config.toml
num_hidden_layers = 15
hidden_size = 96
num_attention_heads = 3
num_key_value_heads = 3
head_dim = 32
intermediate_size = 128
vocab_size = 2048
hidden_act = "swiglu"
norm = "rmsnorm"
norm_place = "pre"
norm_eps = 1e-05
positions = "rope"
rope_theta = 5070.0
rope_fraction = 1.0
qk_norm = false
attn_scale = 0.177
bias = "none"
tie_word_embeddings = false
parallel_block = false
extras = ["capped logits"]
init = "normal"
init_std_qkv = 0.0687
init_std_o = 0.0
init_std_up = 0.0687
init_std_down = 0.0
optimizer = "soap_variant"
learning_rate = 0.00487
beta1 = 0.95
beta2 = 0.95
weight_decay = 0.0
lr_head = 0.0054
max_grad_norm = 1.0
warmup_steps = 200
schedule = "wsd"
decay_fraction = 0.581
decay_shape = "cos"
final_lr_fraction = 0.05
batch_tokens = [8192, 16384, 24576]
max_seq_len = 128
doc_mask = true
train_tokens = 92540000
max_steps = 5986
dataset = "wikipedia_en"
Each number is 128 + 24 x the weight over its row's rms, rounded and kept within 0 to 255. Layers, rows and columns count from 0. Numbers have three digits each. The size before them is the row's rms in percent of the matrix's.

# layer 10 attention key, 96x96, rms 0.359, rows 40-80, columns 0-95
103:109099135148127107135118097135095166091158110141119059150117106133120178102175132112127120140112142119107148145145120174140156148130135133080134077133103106138137138123112165148132119119102150143129136109063152085102076131137146139116136112127120126101140137101131127086119166109128087157
103:125144129114117139156100150145139136147131120122121153143185106087109142116151128137131177125121140132105123152130119090144160117146145151137186116135114178122105170142145185159081141146139126112126104144111099098121118125159150101159122158123124137100127064175107149082132112120118084137
116:113173114153090120096139128144125160135120144087167141147131153135118111157132157135167168174137125105120174073140126116133118113134116132091116165118157094168108121141114134144141075110125120128150143101197110134141137090153136089113111137139112098115125138117107143157141128072105142114
102:124074137138080096162105176075145147152120136123094138163104174148139125135157131107116134165117116123111140112173139123124133097138127140136116142095179143110160157113129150171094090113095138141132098139157126133129153146100151095148151103132128132100160117153138146141151075139126158133
106:138159098145149139161103139127137109128155132121139137114109153084097121098114119155101172163134113139132131163143087111148151125131167086156108103135156144099124131116107113130124135141120145128131109051102145196146166135158104128078142141160123141125109133103122105158128118097176143101
116:119130124110131139160080140129112078102094165082146179112109139112112116101172118121141145148122135144138091130168161095121133134155141144095137120142102162121131131109102114089151099117111188136098132156144123119144173087135145108125108104101121136167097154098114100131151172140121105126
110:111112127152136134100112139123171123110125112117145143096112133142143185113094117094136202114121106191117138101155121117170092118124103128141083094103118132099131127116133142112132144128104149129129133108151142123096124083120142091137145108104082092153139112146119171133120167095101155163
109:140145098148144153080120148131152148116074163149154143119077091173118136140153113120122133140071153160144122122135117104142135113138121118140144134131132140120130111149096120130108160119118117127076130158141147124096157112088115148122110134151149133090167180134092068149111146127162087102
079:127179116096164170164140134091160164154116105152122144130113126141139115132128115129156109113131123112146163099118140141097101107128152134114108154116152107157131123154071094123182080076115123141152154128140096158155134085104170129125154146135144149128079142103110123156113143138107098121
084:146133107114138106120117155167084141118122086121136178145116130148128115112119143177134131128135146122113153108122147171108147149146125142100087142154132140162116115137086088145145117101102124119174135099167114114167128092110126115123111118167154141167157108074120136116114101067155105091
091:157115162116085128182114110138081142130105131144142121100132129130128113112187146107140141169143095086147145093134160165108141099123134144126096111114130129148132136150129155135138135119145124205153146101155145086150118108142145146180113117129168134153128125104123162100142099091139158128
083:126155106097151165137133129079135147107143147138102113135140164128132155163104150112138132123151133130144097119114102125124159133117170096126147142137136130104156131100147135086117106096156142087070112123126122142091105131121146122157143158150112122086116158208131119160128097093089134178
094:125113142151089123125150143157155085128128093123155161114151121156132100123155139141101138104165165106134186146155120126091108128123070121160135143072143109107099121189119133125135102123096127163129158116167076121157119129158113128116123111153124092138139098096102119143121131120127137091
092:164103134156134146143175122139082142124139088113170112153140101141117101139119102122130084095144139089115119110134156145115135160104145165149097150120134128143122119161108099139123117147106126093175120150171106114147127113138091146126066151119168087093170155118131129099177126126120135144
093:134136080116143123129090129112113115160135141109135132127157173151104166122139091109100101124102119108134109084102162107117097102126118143134092115167132112147158124115136145100085161132124140129111089067071150108158102132089135177168153125128155125098122113146150111157123108124102107138
099:130137072157113087162120141123087139137091078093159140144107137123107159103155138129136099117135105172131121124148145144122153093134108089139120156136107123133139158144123162156139164125093104139166158142131121094119155083111147150133116146165118091129140157168154130109165159108094140097
111:125134116180101142153097101085123118126129110142167104118086090147138157120127124140130146109114163144121094130132135117090136112100126118077181142174145170137125124155147110124102144125138117125074095106104099150101168112064131115145147151152093145160125122133133135142152105098111137150
101:146095154120093097152127101128143132143136151153143134131185108086104112121166122135116157152130072125117125143099113178114118142084099147111129098103148160161089151125171105107133156089101146130143139140126117118104123151166148092146156130114145150117145127117074137134119142151135117070
107:099170113165152109091134128113125101166124138147059140117148150092151147129164092160154128100116105108144097148118136183113121122146130168085129104150107113143126138147156144130127153128141123113090116106126121165129110131149145101138139123136146152138063150150131154133099133104180163145
109:121117163163152145134124159107136131117128152173206117124104142140120161124125128154115091119121137095122103160139143094172146079153097123120144112081137096154155129120120177144119151077137136161122125113088154157121140131136117100119115104115138155125095158118153164096113122091115145145
105:162095133070123119156107124143075120133109118169076118130090138147123136147136188134141181124144127153091097149099164105122126146106116117119119135108115089124117100156098104127140172144152124122096162125124114145112109151141148113107169114115111120143128162118091133133147123109107118067
103:157144122161110117111105103108115115127122145119117111177137134127140146175155141112131163145156130110142073094094111160135159175104099148129106149135103120073128182084108111151108134103093122124137115105102115122100099139169169156135106113071105161123135142135149148121153119141130129142
113:108148083131133084171116161159130091094121149105143130135116148098176096140105131157147135116105126135138133136139129197139113097141148116139121131110095117141082173134148139096117138159143142121093112135112136104116142125157124117113127079141198129082091124115124097099143138144128140095
104:115141104149118123106124107095150167102107100156083150093097159135135124120130134141108114139141130128096130151086090110115144129090110167098082127146111141120211095087119107110134168135162124149115086136101144106147177110132133102137128125147121121115135134160130131103125127158099083108
077:145099125112125151124132072173109078095150142149107132137163124179116115153131141136120095101105125134126123138158143115100115099135141151142119099144139112102162172156121144175128075109141138143143160147160160121170154175129124113117087143156127128130114106150178150134147103099141158144
085:143119076119096184120131093180121128085108143124101113096133152140129098110136147157143119171100133151144115149156124117110137140078127150120074108158104127090147143133110104163126138071139134115142130137136142095121091164146147114134127104165148129118084109120157098114133098161108149139
101:159135083119134101128092147154126141120127149134179084123080147095153104162134101113210140167143114117139121108146149110138153112142142120090117146146149127137188120097140114121152102072113137134132126091128164119116156152128120113144115116162108112100113126093130114136135115100161110144
092:132124109143161109146118165136095130140107158159161145144128127096117118073164097124132165114108141129184099144118086125130130145138144104100175115131145148099118098132149133091133098125156134144129102120103079123103127142136103142121143165132101110074099103151097083148135127128070107145
102:134119105149088111125109086128134175120129164125167055155108157126146110122140095117149103145148120133112109146073101176144160120118138118157127124137133136159126101087126120133137184124114102160127100102136163125134085171135153126118126169152137098121140154117125081147115143161128136136
098:111141129105129152092171138141137087155151137091108123126111114096108140172130092163100117100134154143142121113065113113133156112127156153125129110109121113107118095149138124129153065106144103169154087153146122098136111105156139144140135131094140138177118113152121159113105116080158152096
090:125150119158133160119135153128102176138102139157100123105096104134098116157143108104143137151134064130128116143115102141092127105151068146104146159129079116079093130105171131153116110139163141123105138130115114118063151158097108103144108152122138167142123126118100147138135140133107163151
075:104114100132108172135103137156116089112165151125165110107119133164147124126088111127123110142101074162131106100145129186123150107118139158132059137156131125127151134137114152166097120115166149163162118174145107140153110144118114130115110128152145153139134120128133167092110139129108179155
094:156141165146136182130135114129080123160118117115134122118123121155128145131131162169133106103110157144119157165125123155065137134100108159125112150161148099099168144087093136118176109081127137136122183108136141112149118099097110137149151121135137125105142144108162153155128088156141131090
112:124123122118112141150108143146128119103172153127114136104143139180111111118174135124102147121150183153119121125110129159121114141110109137166096099157089147119121152146110136133129121158084114101165149161160144094117133096137146159110120117087115084119152160100187121065132141139107162128
087:118090133143145111088120113131103144133144132160100138115140117193174128105122127170180144155111109129091077135106141120090073167110164129103183153162125124104117123162107135160127119133119130116136106130101137144097163128115134106125146096158145171152154115140095147139130136134120110146
093:111097085133116096167153110104124161187087134115085129143165127119122114150136128138128126130139118134134139171117121133105084198135130123121155128101146131123128100134135142109128116154127112154131160121132101121161109114100166151092121131157182113170079151128140124169132091134125170099
094:144096120109145155115112132126089155094134132135129122138121130137137143124101135113105166093082171170130117107110120061105128099129134087165138127137121129099074085163140166117156132161127113110067127138114091136117139150118135101122173132120123157130123148078133104101113100162113121108
091:108137153123122113080111122131092156146122151093132092164135149102135133133128086139128163145138142114116091103131106111115137089150157123126145136103146095152141148123121089121129106123101135144137142128165098185156155104124079151170183140145142124191104176142129143131120121122076141136
097:159136142143146123162127117115120166148163128166188119128136153123136153119151107181087133081126150139129149111124145180113113126133155120148131148129123144151107127099135172141144172098111160155152130139106082106150164136122135121083097115117130101122131136094105159146160177113119167102
089:137123159142139091098173132094149171115125137110120165123118088121127132142117134157136112120071180106166120134122083142066140126131098155131166129109096108151130117142069128118119143100125129144165165127145113133128094134137130148133130094105143127103116152111098125125127055152119149118
074:139139127154152074183099159102144139110126179126186097147128117107125131143125093138145153137145122133104101116111102122137135142156123119111150145153177133168138111086146135115119116166104183137155119118156140139114126161118084107086077134147121087110155128144112148169113123127112123115
# layer 10 attention query, 96x96, rms 0.349, rows 41-80, columns 0-95
110:109159124091118136136143110132085146134147150100077145179127134062097143150095141164168118103120126141095125106145125136109098111154147096153167129137106125075124152134163123140131126154138134131093100091112117144128129104165125126127149106145128100094095114111101103128118126066116119094
115:126106118147115115124118155178145137143088172111165145125123120163140130163142121167141130110111120127144102120153102114124168111144088099108130122084172160128097121132157102143115133138107155180127099105144134176165134206114114137159158136142140143092149106124159136109121127140154156120
102:157095117097101080105087140126099117163097092118114105095109143114148158158123101100136094165118131082070124124138115104103132133139176158136139152094097097114122130120136132139110104113143123109138079104112126097168129103121124125121086167150098143102127132150125086156105150134139138130
105:145161120139096160092110109125130114127134127144161153133123150117124136087161111118173105140129130104124048116122127135106139151142139111108157158139138115084163151140103065127111108115121134203126126152137127145146159147137105127103123163124141123124064117158102134115123106086120101125
111:128124130145122156143130161103105087134119178124086149121164129105159082127105138141097145117113095170099109100154120119117161184150160151132163129097112134122097133164163074133158156119116159131112129116136140140112138136105140155134093097163133122165122170162131075146125124126114121121
107:112129122173108134084145107128115071128173148137116130129105098135149150134098101125137097113125153090110148104123082138153127102089174138191117138140088106092076114145148092130137127153148177097134132119142166090131162142131114141119087137154122116110157136120137149127116134126152126151
110:081104134126121160103097147147139148114134116156158150134090140112127111148157136122129129130099153110116139109148169131136109171118157159055093137146123130115115083108184127106106115115130136142091124143131116133098154141132141112102064155132169091146160115096107109131106175140123111112
094:121112110166115158139124118130154162130141122153154123130095149150121127151123120117167148116153146126136070087178159152111129124125130121148118135101121158128167115128117109105153126177116110089108108134125149090152106087131127156134153177135119088190106114171128102155166119108130178118
089:109104110098133126144139099123175172182096151159148113123114136101094126136128120116081156155128165066108092112162164106138137129137120146124099125123127148149119166140120160127116164148094138135128114138122175107133121151133110170093126155089142125147114152149087181155148137112125121141
083:098089101140149148141110129116158155147129088132150092119126107151091093165075099113107137102140137161152132097104150100106085129119109132140108123084146164129135140097137118153178104124103150110095113113122128166124144120126093126136144178163120112161084140164126114121101173136139147125
075:115116145138138169103140164113102158103073158119102147161138139099143110114160132135193118165152087097132128112149129096161112138104128130137135122117104140134141111091168072117110120114160148157160128145127118133132110127156149158166136069122122156121180102128156148128124163127139128112
077:117146131148131095103148115127097091130150120144158134136137112122108105122160131154068196154089150143163138145099126140095130119134109114126082116104105151152089147116108154134172145122127108146107100131181133126123130092111102129116177152098130105102095133158129166151136081126148137151
092:109136127158146114108134112092214146129110132150159158168101117120093133117120119166146136113156138135088094133166163136097114153151133134139139147139114125122161105132118180126161184149099136123117130146125122113143129134147119149115126096149137112188060137149101119127158111113133149124
087:119152138162111108164156119135109151104103137078090105123071152116136132093135100160128127165132078104121142123165120105108096128140133092142162122106122115090115099134169113157125119146136182123117151151065100179126128153142142115175126165139139152114146130126136110117105151141134122130
112:138110146115138158134090141137068132132113175117120126092134142124133097124160182118160108096088114093121123162158181148121130149109141127118136106114169123161100164080133127139114126149159129107155130106116131128146113090147114137159156069118155153148124141137180130117120159095128123108
100:092136120126120125109135147128140089132146089086162167116142109126120111104120054123109182151098091146137105131111142111119163163102096108153147118144102108123104131140160137140103144148138150108063108129106123124094123159119133113127113142111101126107088085113157128129140148140104144071
106:117174146121157108152103114117147164080148104103113140090097133144135108139088107134129160147146137098092117144154113134115133092112150127137113157081107133147134104130105115162107117094157130171124090150125132108099128141067126130125157161147125142134129122108106085131143108091099090188
104:126165148120124100149125130108101109148121145133035177127136101116101102144137123172116120108126094071139127112137156100107136101109141104120077150133185122149135098105095147132134094122124094118141106111103140105133124103153116120131096116089101125096133149122146131119125088107105119105
113:100098130167157125141125135150128131160132135161161119157082171100119161088138120143130165142111077141143138103190113162113119134110108121095140112135150160117182108129109147154154101106112104114133155129140140141124111140154112094123067122148121143154083164113138141134152129106166102130
103:168128118117120148118141131107122161135128126112090125127136175123091107092142140118146116133134091086155145097108168114106134126128145130175121105123083092092105132199123106153153145141066158109152120119140120164104116144132152087135144133122152139123149106087117108090139103156113094149
108:160135105147115085153112127117113121120144160144110121118169181115173140124151102122136152103192125121124112100122118136128141091095152125095131079143121127170088187097156144156110131121149113106090118094124137169100139114140142119109165135121103132173120122121124097084138111146135127154
111:131129092119115093158092139079091116130118174144108142093105114123131115124101188132166154134105142113136098126160118163126102149143140137151143108130143143119160134121092125118111156140079127156101148140182108119129127141160109143104121087175098150109150100118125133109186153138130097104
103:122118110080132120120140122156123114153149127152130153106170142198141119128151119132202114138139124162104127108115130142115117135103118155146080165134134136125153137156168180152130134125140127112126140113108153166119076068116176148121088137141150118107150148092109123119121136150119099146
091:153179147139144095148098144137102115093123128125098138148095159122120115108110117134147144117138134172153099135095143123178135115105121160081163138131174108112120115085117136093128136133179140151110121100173128112106115146117123094083123128144154091111149109117157096141121113122129081076
084:157169123133135156209082116136121127098098145151122145119164157151135146093171153101155097128124114127115127131072140144193125130106114156090112138146120114126168133118143122139110137117145140127142131134160129096087166144100172118098098128160140087108149132143135112134138141125133100115
086:141145164088123127150093121095110116113087113143133135094180111134144143149096156103081093108143085108141147159103075134144121108132120127108173134116087102095075108138174115115131114093130111136104083122139103082128134106096146142137169130118136131118122146119129081132139128147118137118
111:151102133115140154178125101075155136118129136173101138119110078116130124102136144142139109138122112106146174109110117172106147099112149093103152116126097160126128152110130164119146122134120147175123086104095124149115087128095129130084093113103079131117105142097121105167094133139123116165
105:162124135120153170137094111145149060137085089137169149077174139134107164122134127120123125121148087111087145144163140143152097140104098118134148168122110173109158088150126144106137153118118118121138070158129107120135126132106144143100155115095135138141162094127130119155126101124136106124
095:106135103144128138166121127107151091127175149148097142142112154113140099116094140168164128118114116148147113126126127176118141138154124178127106153143135176183126153120123163133122146133121146111160160116126132087110150130133096127097082118161129110095098164167107095123107130151083097167
104:134157124096133118111097121097153136150090160131122128127104114142132125145157097133120198101067141119129103113148127166121135115128119156067141131112137106122095136098114167171092131133139121141097118123109126174111131085158129142123135126144133159156170116116124133073129088157118173116
112:104074107128134142174136086123121112103160122107125094103176105146134160117081120088127096184117093119123140153115118143152141125117112088122153122158100146099141138108143121087133150110088119093106124156095133094133120114098130130106131122109122129131137103100167071156102146120122108159
109:148113175123120117081122150080174166111151146119196105103137145127172163111135126103107145118125106132092116121119146102122116110164109143111133168095099095113094120124122138141148084141151139107120102135126129143109113129115104121128089099157100138163141189126133152140116157097157142136
110:159108151124138119078127149104129150127132098159165138116141191105145140129150142159098122114123149093142135128099124170153137092118098177109102098128127144131131052135134115158099136092154117097166095104124094139116151104118151114112160086147137147104121096112141126113106099097138129131
095:148133102123093106142148144152170126150117134162137118124161077127084140171127158160128178106123165135116095125141118087093132097159130072123131077154150118144151143094099126090106142148133169095132146117157147112126134128117130158123106153157110101126159162114131123097132111113115097106
094:097124135119084156131109164129064149122115161099136143107168132087116125131116135161113132110145130151084101159136123120121096109122149123145174126145131132126127164131111092117059112116107144164115110124162140141153172148141086119133114107108121097146119085148156184161130133108117116114
095:120101133116135078123099126134117141132144179107107151106165114138108163148145122119092115136111156143132146146137108128108147091117118123139085106126119083103128138135117135163160111158143137140100196144164145115132093133115112100162146071091129112128108150097170145119145068154099135145
100:108099085129109115123133167143118094117131115130103135147143085139119122160177123156132103143089092149163118108141147119112156151139127145112183142135130121080106112125173131160134092112066166110125156147128084116138113101148115078110120124121126141093103150123176145132142103109122130096
098:121108165101142147112146134127106128137095122120169143148150152110139152131119115121129119096162174108113088136100160111159157133124062176093103111098150114100107138137122157128100112177159151104156104132130113137154073117159113113130151140134130130138163128125107127168114100085124119078
094:110150135145094150148103158126117140143131168127137152120164109147137116149162068114113161100144125094146103125134118105133127109157180118094116094091099108096088145137144122129142078131122126133160089130108086129105144136134136119160160126087142105125121163128178158122182153115160123113
105:106119115084119127128094105077133132097150155146111108100134105122104131093140162131074110119110083158128135099103111157100127095162127093145122116146095127113121101098176128088135126100112124108093097116100129116164166107123155158109160130110107103154097133145121100151141114126101140177
# layer 10 attention value, 96x96, rms 0.405, rows 32-63, columns 0-95
103:109162125125120154099123115091099167066131134105139151125144123187139077129128136137130094128097105135167100113139111134167092152152105108083116152090130103142145092127105114100102121115123167144098131130093120140134109119103106121120110130136070132145135095179149126133131123127130144179
094:124140137119171109152110134114132110149123159120120112086139123103148122122094165168130146126139106120161193152110156140159070141075128163095122150149137159129143121127166115145099125111107144117133140140131097112153121093136096121122130172102133132139169093097135162114110130110190121095
106:126090104150100129138152132135150118127120117110142149062135117179121144141110117156110117115077149098126119116145139120162107125164116134132152110153151173154117119133097094151134085134120158164169113133066154098132111114082091137135100115102127107078140151107119107101103101131119109149
078:157130110086152085112174153164113128126120134108101146149147174112137132119139126115144121138153140142136134100143142115151106119106158131119151092133113127102128082111130082140106067113137113078108059130114067115145108118152141133128136109162117085108104119120147102083135134101138131101
099:118153206118103102121147169129139124151166128109128156150134138126117124107160148132133166139136113124127151180094093114138194148168128121096121113107126108096100121069112156127107119157074141130146113112112158128138120117164118099138116157098131114135111109150110144150135155132085123147
092:152143137155122119128148101113142173147121097120132178147120135141134149128155107127116138105135101151130094196141136120117137124107139144101121160079149116142112124137135115071144100156144121098145102129149112086115121109132119103130150119129113118155066095129109180105114075072121165113
099:130150101136149114136100164117092167120087110154132145144135084147101114149137149083123123138163153150087191160170144078091125097111126142146135168124131105119143134108116138119149136087135124149068134154118153104116092172103120115131152140153124154113158116130115148113117127122144138088
093:118109096125083134129121097077140162097156163158127132068110093136152104074139162146129125136151141138160121118160152143147131117154114098147136161135166136111150091137092136140118141200169100158097118126118113096117155110161142171141161122108126139128146112148127150140132136116122124127
089:125128167155173153150143137162133134089162103136152148143113146094151152157126119125126096145121099101137133164119120106096141109122132124164165156152128128143135146119152146151160143133148129114147162109091125081120155142165112120110167152148146102180144150115083110127117195132130182125
089:144132138130133123134143116072132161123116134120117145175160171123104148119121115152135163116108124107128146131095115107130155128109129136096161118146127152066131128108119109133121116160139106131148215128162121129178133083106152093128107194122118157116137169145136137108180115125122114136
097:129126150191168154124127157088118138106115137150143154139089092103114134143130125113196101103110149110115109157103138146074157123082101090146088103125144146136133166130106169133130143128138119095120105076136146116151169145120108124115144158116132113099134117143123130093098137143140154153
095:115126164144162124128124120150128109137143108183108102200127100167146110162149132115099145129103139145129116107148096155132113110131143142130133181183169171096144098127123112145164089135136139161142079121131110112164149122129162125116108107145152123133109131143134133080103146159116089124
099:150124118102149113139130069098133106174179148102115115126125151119090145096144168102090125135106133089134150144170136124119128088148142115136140148131113117120120126139104123107082094130142084109087170096108144123168090110132118113159149137084100151126094125111126130153092128151129177125
113:114175167105127098121132142143122138120084144109152111110117129144150127141113108151085121124068129159139146143121154117170101121162104109152111148105150106152096120161131134115090086175101140155131119108167136133137142095095098140143118138137150139102143126120144083178139127113141124198
100:132129103099142101095113124115111104114101175126134126096111112117149116154138122111100163106157091096156157142112135131150133079141099122142166132093135141127111077114119132130056090159121166121143161109155119166130125159077142129112128127150124132150145065142114141133153101148146100143
093:162117110141111160154098114148111125129118123167132170132122160173100080118117126174124178147115155149155120091105128110140131099126081099081135135142133119182141140098131151121143122130139155129119114107144164103123098132121165111113140137176119128139120146087156120099183129158169135120
097:137095135113110170093129113116134145107160127132122098115142130155132096137111169166158095161158120136151095173135165117130133120100145109097122114134109106161110109104115144141113079150138132120152114139151147150172111106148151149106076173108072160143086142134121132142156143136088116165
089:122106149156157170166117100126134174138132105120139157092126126161105083134132143127102146137124141117131151089089143114111125138111128127174127198074062117101149135136131150118071126143100135129143116143160094135139118172126126124149126161153092134131125122097137128124134143144086109103
094:143166104190132093113115129126144114140126110118079118145141105131151113139136139114126096160113117154106139142086112138139160117121151126191119097109136122183120128120099096160111124126114145140157105118141085125103148107142160116132163169113182142149097108141152142151140058116115113120
105:120081150112112137116155086118139119128122126069135145138104101157147109114125135112110123139111119104128156091201143162168118139151153142124134154132143132148129087169191126135132093153135138144129147133174102158118127098122109151117119153150123111138142129109139150069173150139151168137
102:122165144131125160120135165187148111143123113194134105114183148138165148162133072128162099100137115097103112143109117145117155142156101118137132158088129136140151148081158132163129128145100082147157144166090138098122144150122132133130140101104134164118104141131133134114114129113103101122
095:139152143130122145117115127117125127151167166099127129108148148117102122107104134132142107158131101132158116076129133129123087149136121129132134101106067107128157087117115139143163163160133171093118137170099178179148126144145108157154117133119128112078151096164134160149126121122192139141
095:126124168124112131150143135116145104099119122107171132095132149144141117121144124147138110115136128143104097078157117102145141124142164197112153108114136099125139123100101150124104136141083112149151123140132154093092107162114114111103102134097136141170167105127100140116138123143109122227
100:139084103154148110128166150128143135143144115191120151092128098117112123085127141161134115093116124173113114159131126108144157103153067146132138121120143125156125142153148154125153155118138144091118135150152126160147121152144148164125131122180135130114143090124116126067056117128156120127
105:097103179092143124135138116153113104121120106128129127150141148077096146131162110123106154115176145147124138131128139123155125144098081148147108110137111075158088133125115116106115146126169153126178140091128149165119104170133131174101120154104174165084144144099115136157124112121154119133
095:102139128122151125170089148135108133149155125129133176145154155130078109152081124111143110122139116116106113142126158131134183146097140144100124178105121134110148123181122156093091155086116151076131149124130098109138110139112157068151123131141137138112095137158137127161153131113158136096
097:121166102160171130147093144133137145119139108124131187081128099125137104160106131123145166128129126138135130158103118159128162125117151130174156099088117081109134110148142107128134131140116095115115142118131144150198129146158144152163144159109146120158104154118112068128071134118149126121
103:087096143160138130128143124119132128103107150106149078139146133123185143141136123171138134103111124141115148102130164116154121081132087138119129123090081102141172096129118137090106113102111136125173121124106110145074123137121124134085163091151134156122134149137113096082135140132084170119
104:117090086111114122107149117128090144095119110137156162166122132135167116147137115138150123154156140097152113130169139153168102134138150114179101112115089156146133111112123150142097133164091111125136130105128112104134062155162095139097115094165121106156140129134135144175155145163090116120
091:135125120136129084093103151135101134139124101081133163091118097130096115112131143129117112106112089163143136122151126132105146100135139121132125123106124146157126123160114158106148147147108117063105133086119128091079172105093089123095101149106142106122135100175169159124119168099142153101
096:137104098119159104110099149101143107195111111112121135128133114149089105134112104158121128138121103123148136102159145129137074092140090127130142158135152103135123094133163127097150104156096126100158142138136078114134140148078137124152138167133142083128148071088131122149130109151090155112
102:123147126140082138120091117108119142130141141142110141088131149122140122127135112095103101097118138129074121118125142146138111119109139110100110129180096197153124088117187107113129127148148164138136131132170084145113138148094119105153140199129160111128126104149114133084104119121141123082
# layer 10 attention output (transposed), 96x96, rms 0.371, rows 32-63, columns 0-95
107:164110140149139119183144170172099087146107124096166123113089117119130178092137107081151115132107160094114098130138139150139152130124118144132116144151135153135118131108149132169157123142116098103149146134151111145120076134145127159131120136135168087130134106121130159156096184113154159101
101:147120134138101162122121174124135058174137137139119159176161119132108113152101117108117117114153126160137126100167161088085155086170135125136112120131167135113141150160125101100109117142141128120131085108135105105158151150135160145109112124166118146105112159134121122119136164121091105081
110:116141118119117202103155118136116116145108125116176094099127173116123100107159116113078102147134117149098117161155124130150117139121126108108107113094069095113090094113158126090107121171150132095140143112161126144136107156143121181133097111151150154152146149102098136152148123128130139122
091:095108086091108090142110108093150096120093158144134102091167115127144123100128129076127113112121153124112151104132106116098151096134067111125102145120098119091150139118165157129094157097128178134130165150130151084121125144150119136137169144149125157124126137125124122132162187115127116139
103:203137108126148158176124137146114142108127145123174104112165154121157113112106119132142144099133126131129109129151136144128089128142167133122151107086143151141170139135121131128136130086150104123125125103121150127133119090094172154115183098126059136161121131142145112081091134133123105166
102:140132083104098149158085121172133107137133132122127138086135109142110132089122135182164125136140124158106112151125083201110174132100127140153124111131121115095126134133106139144152186123117136161155136086112133164124154158130103146135148128153110153115079120153123117148126178128122143144
104:139113114133113123096111101125106185147138149157090138143127104131107101195140109101183149131099126118145089096110110129145127084136126104102082117136092189113174105123125101136138157174117135130091096131090116153136146094123107147157125113120138106110100139139140149157148119124123126123
095:107143144094128149121121098145115135123115099124086130167125115125162134115136120088152148114099130090114137152081161123122107128109127128155094142147095145124115166107167091102123103095125137104147140113164136157117129130099142081102101168183151106101163113124147084126146133147086184137
098:112121118074118153135085136103138156101118142178152133160125130166122104120100112116153146090122119159091184117114131130127119143136154142109122123126115115155098165172088131123132166161127109155097123142137151165131081130143136140138094106084142139132104076111144145088114095129137087140
098:138167150144138066122113131145088145116172141093156100102131129115134134119137109105082122141118092143139141114180166166135153111142125088146154071121118125144143136125128148138113132111153180127108117142087094148100135129140156138144110114120087165111105049130132112121108120128132117126
111:150110111105140132175136151138127153152134104114097140115150099154119121131127081148101135114111097111138145159155132108131119156122119113189138130152151111118195128115118113145124121148129101170126118161141113202116117091131143133141112092106136140184114128169150162100179106122111151128
103:123096129153124151119096162088124129149092150140091118105155144127169131129104110120131111091179125131183136111099128086121132164151099123132151100131087137151109089101142127164127145107155119111096120121100142155141145134162148151086144087120148103127159127161101122157136121153167160092
108:122096142164114097094141112114105152107106168102182093153134122105119108117106095140132120151115106124147094105137130157123109144129149127145108079118157159110113148137107122133146144110144147143142120134178098141102124153136137130105151154155157186109145147128174106122174093072094115155
105:111082106177131159111124108129155109121143130095149124126085162150131146109140152138084112140086142098087108110146112155127139118161150120139166128120108114104116138129170094094100113117096084139168119136102127146173133078091149170121111121120158114119152116178145142123110133170134116127
108:134174142164114087162128105091131098149099080128218147180134126133145106115118158131127118123112142118162113100140086147129091127125132074149117132136134112171130148128140132133101161150136104090118104096115099133142144106115121171153113118108115127101144118128151129093137158121144146131
101:150085138087109095115126119121152149113136122103111085099141085107153119157098133125131099128095182113099136142141140137121148141127153122133174124108134112089113108143132131153131089165157185111100107139109092132158127130135096093154130112110150062118146107151117154159113118137079139132
105:127127124125120140181166084148115118148103104066052139128123133065128136092128070102146165110091160138100130088168148143145122153147113126131183139095163148117120138121132151123144105129127143102107127113131132134127142144113129146125120128148165129127155129122127121095093120133161145108
098:122141084122110119099138173102151136166090126125189136123061112076141119129090107137148151126129149116157139120145175149133122125123080127101093169110135156105135121105122114116139087113118119186120104112151094140110144119114102091116151127103114128125098094125129110140110117159127143093
103:130081163117122154163152142127132162152138151155132137098139141141106142137146147134103131141146122140129082129137162156110131132114088086169142156163104114082092161114119123105118078085135134103121122102126166131161151128136117109117140115120087142076145151148138112105150147137188126083
105:091121092128124126106107152099106086120062149088118100124104135175149134112146082152096138128110166107121141147096151077161148166140115125166094114149125127145113122159082123118109150133128156087140104113114119074115138140106108140125112131145121123123094115172146104113098144118149133116
104:112158112135137146191122149122121157126185107143130121123102158127170130142114164117135126135147105138117128109126103135106105124109130152115126068097130167152104094134104122085145117124095135149121129081128168144138124118199103090149088137116131100177136138114116127114159139162143094116
097:100130121139088098161156127155094114108123130121150098097142066105143103135156142076120131156138153154108122139119129096138124149114120118085125156167172168127107137110135115110109114099158081149155152140102108108129106115126137125115103145143150118127099167091154107102090148100073138138
092:113147102110121122125113128151068120134142149131131117121097152068102150097135145128137165108112167118122162150119100127136103169135135148124100165099092079168096133156134157102150100160140122079142124126129130155147133089156159106108114099129106142122105176158098119123086130134136113156
105:116166115098134184139113112142151153130091129076142132138177104111131125135088131138121122153097134121143134105118124124130114108099142163118136140213092135111125113110124153132123136176133129138082113113091131154123144107137158107113103134083121120153136153134117128144170173100082124165
104:121136078182079151131143124091106145128135129118113120140157133086098135114121166153103131166108098121102098138131121088138146138123186077112118137135149111137123168160127149145149115129143125116119151190092145125124138167103126155122157116075148122117123137149111102110113122177114121153
099:196145093132133110134131096086098123127155124125133143134091091120130089141133161127145127152146086154150110130136171139112139124125091114149111131147156135116142145135136121142159180159081128180109092132132149111168113105159124113129170166149133162142136098144103115139076107116098120118
103:143124152118129146129111109077153079158157108146181125134142148132127133104100119125121091106131093151089124137098102131136092141091092145103108155173135168124138157117110128127159117120143144186141140119084119161120145123138107128111116145124080162131122097149132179096142107123122135075
101:098140114099114147143137128138119115123100119099185144111106095163121147142125120110147165136135131073142155108174109110140134154101098136126108116139125116143072158118140122175173098147147140154093166141168118092127137122103159137166106127135127126142155127160133130151146148152172070150
098:124126132115114128149159127110131122141060124111094146102094171136157075115141155136125122084121113082097119129096142098129125117162115126114122143076131100178131129143143123159165108167110144140143109099134106116160101137110124113140121086110164150104117092102174090109152155131133140151
102:168143128154145165183092124128100136108128140092089153120115089133147095122163096156136091145116126116135119143138109127139132113134092158119097174158141123104121122106146112115064130116146083147143141128182130138147107155146121123165143125115086094109113126173105114112141106083128101142
100:127099110148118144114136108120144114126124137087177159120118117105165107118168179154135151132128138167147131116035105102079139102140079120160116156133107131113128141145103117122102129098140138136093100127141075156153125176128116161161115118104122151120134139130130155162113131122148118137
105:120097148105157129136152156140093129148140130118177146168143045151164148095087151157093135157107103159152125138117132118138147150133137108167112142116121117096120100146124120120132165097131115126116105101087142105104114122112110128142119075155090084123133104068113113138144121129134124116